From a checkpoint of a small transformer trained on Wikipedia.
Size: width 64, 2 heads of 32, MLP 256 squared ReLU, vocabulary 2048.
Training: a variant of Adam for these matrices, 114M tokens.
Each number is 200 + 30 x the weight over the matrix's rms, rounded and kept within 0 to 999. Layers, rows and columns count from 0.

# q: layer 6 attention query, 64x64, rms 0.197, rows 36-46, columns 0-63
# k: layer 6 attention key, 64x64, rms 0.204, rows 36-45, columns 0-63
q36,214,228,201,203,211,193,173,199,194,204,213,205,204,200,183,184,210,209,213,202,190,182,199,253,203,213,188,208,207,197,183,191,213,193,205,224,220,168,169,226,189,195,192,226,215,233,200,182,213,201,219,192,187,204,181,195,206,198,174,194,218,181,174,198
k36,196,182,164,200,206,237,189,202,181,192,193,181,211,182,202,190,201,184,232,200,208,211,201,182,200,205,205,212,207,230,206,187,177,213,186,189,217,180,191,211,201,193,238,192,167,190,203,177,200,205,214,200,199,184,209,210,216,194,201,202,200,201,202,200
q37,206,187,177,192,237,196,196,227,195,199,163,190,218,175,175,181,225,216,221,199,220,191,200,226,190,200,201,260,210,197,162,167,189,182,193,209,211,176,193,212,179,191,166,197,183,263,198,152,175,240,207,195,224,225,193,190,174,178,221,232,227,177,202,205
k37,268,174,204,192,177,220,189,223,192,199,206,211,264,191,182,166,214,172,184,172,206,224,239,178,219,236,250,237,226,183,222,193,198,195,182,208,207,209,183,204,172,236,207,224,188,185,198,198,210,229,195,286,199,150,183,214,245,265,191,228,199,222,201,200
q38,242,157,196,188,220,198,223,224,175,205,168,140,207,178,191,212,214,172,202,204,160,197,232,207,195,200,217,208,210,197,180,202,192,201,178,197,207,206,217,227,237,215,152,228,208,218,197,173,172,212,207,228,217,216,213,198,154,188,259,227,175,196,188,198
k38,246,168,206,209,180,214,195,235,171,191,173,195,254,173,178,187,211,169,190,172,226,195,232,174,213,238,237,263,228,181,187,201,185,157,214,220,230,194,164,175,168,238,200,202,184,199,179,183,208,211,191,234,206,170,191,203,264,270,197,254,219,224,216,197
q39,202,199,202,205,145,176,209,168,178,202,200,175,195,179,191,195,192,194,175,205,205,220,212,158,212,187,210,179,190,197,187,202,184,205,193,216,185,207,206,186,197,210,235,193,197,182,219,211,188,190,217,195,190,186,202,167,196,206,219,197,195,213,208,200
k39,143,235,227,200,229,171,226,177,246,187,211,218,144,221,200,219,171,233,207,217,194,177,146,243,175,172,147,117,189,212,205,231,211,219,229,194,193,201,182,176,230,151,181,194,203,231,198,206,190,195,198,116,195,259,211,187,149,173,223,175,180,174,212,195
q40,185,213,239,187,170,187,195,190,229,198,199,168,198,230,195,195,239,241,189,197,227,192,217,186,200,206,207,214,189,221,216,192,200,191,192,213,213,175,169,180,165,217,232,194,198,208,207,207,230,194,212,223,218,178,221,205,221,202,170,218,227,226,181,183
k40,165,253,190,204,249,194,216,190,268,189,233,238,155,180,206,188,136,198,199,222,218,194,156,209,179,165,171,66,197,199,243,190,187,230,234,196,205,210,231,191,252,167,169,221,190,208,190,192,201,259,210,159,158,226,177,187,159,151,225,170,200,191,216,220
q41,161,221,215,209,191,210,196,205,239,208,262,258,205,229,202,197,177,205,175,209,221,177,158,199,196,199,164,199,210,203,227,186,221,174,213,231,196,167,181,181,162,168,231,166,207,189,207,214,251,190,203,180,175,196,183,196,257,203,122,178,229,197,196,171
k41,151,240,190,171,176,223,221,166,227,216,204,203,168,220,264,231,175,248,234,228,234,214,174,177,151,192,201,167,135,185,246,184,200,225,183,179,171,231,232,225,252,196,214,207,204,170,250,256,185,166,164,162,169,197,198,197,173,124,154,146,187,185,201,201
q42,202,209,205,194,219,238,204,194,206,173,188,191,212,187,204,191,226,217,218,165,216,162,208,172,204,237,225,207,239,219,167,175,208,207,163,215,243,194,152,227,193,223,185,214,153,251,175,179,190,212,202,233,238,170,222,236,192,186,190,281,226,205,208,201
k42,183,218,200,208,294,214,188,231,209,211,192,227,191,203,207,175,212,173,182,204,180,183,194,242,223,205,200,206,209,191,211,206,185,202,226,177,262,205,177,196,202,215,159,199,204,220,184,192,215,239,217,200,222,219,209,238,210,210,222,179,181,186,194,200
q43,246,146,215,222,181,184,199,187,160,186,191,150,206,233,191,151,170,237,222,209,243,198,191,223,192,177,195,205,197,206,190,185,210,211,208,230,151,171,173,147,163,161,203,160,223,190,202,197,205,213,192,194,146,204,194,163,229,223,212,177,227,189,180,159
k43,145,207,202,184,208,203,201,201,225,204,233,232,160,216,237,208,205,222,188,174,218,204,187,198,224,161,201,132,221,193,217,210,219,237,198,180,195,169,220,207,208,178,253,212,198,207,225,192,209,214,187,154,199,229,164,216,146,182,212,156,203,202,190,200
q44,225,174,218,178,230,179,211,228,207,220,167,156,173,216,170,241,225,204,205,206,181,174,233,177,211,203,223,205,223,190,161,232,203,199,187,196,237,219,214,221,234,220,161,191,215,219,169,191,184,196,183,236,227,225,238,230,156,188,215,239,164,175,222,200
k44,189,223,208,216,236,217,196,230,189,148,181,216,176,175,212,179,217,143,168,174,172,201,206,244,188,185,196,193,203,177,212,179,165,237,228,212,206,205,227,209,224,194,171,211,217,200,175,217,224,212,191,193,230,231,201,215,185,211,216,168,219,173,186,189
q45,260,135,278,202,176,138,242,162,159,234,174,124,192,251,187,215,164,244,200,200,257,217,201,201,192,183,205,161,192,229,184,209,237,163,218,216,129,208,173,176,180,179,208,176,207,165,238,203,181,190,185,161,180,193,231,170,234,234,171,192,189,220,174,202
k45,138,243,190,152,223,226,191,213,195,209,233,230,123,191,271,254,175,182,183,200,213,202,140,226,177,163,187,144,213,211,223,234,225,228,224,137,171,157,229,159,243,148,209,155,250,175,200,252,239,179,192,101,143,257,174,200,169,118,216,87,202,200,234,218
q46,206,181,216,212,161,173,215,184,183,215,150,129,202,220,209,227,194,189,223,220,224,170,210,238,221,208,178,221,186,191,188,227,174,170,195,217,175,162,200,221,195,232,187,203,216,163,191,202,175,187,151,197,222,267,211,242,205,192,237,179,179,188,206,200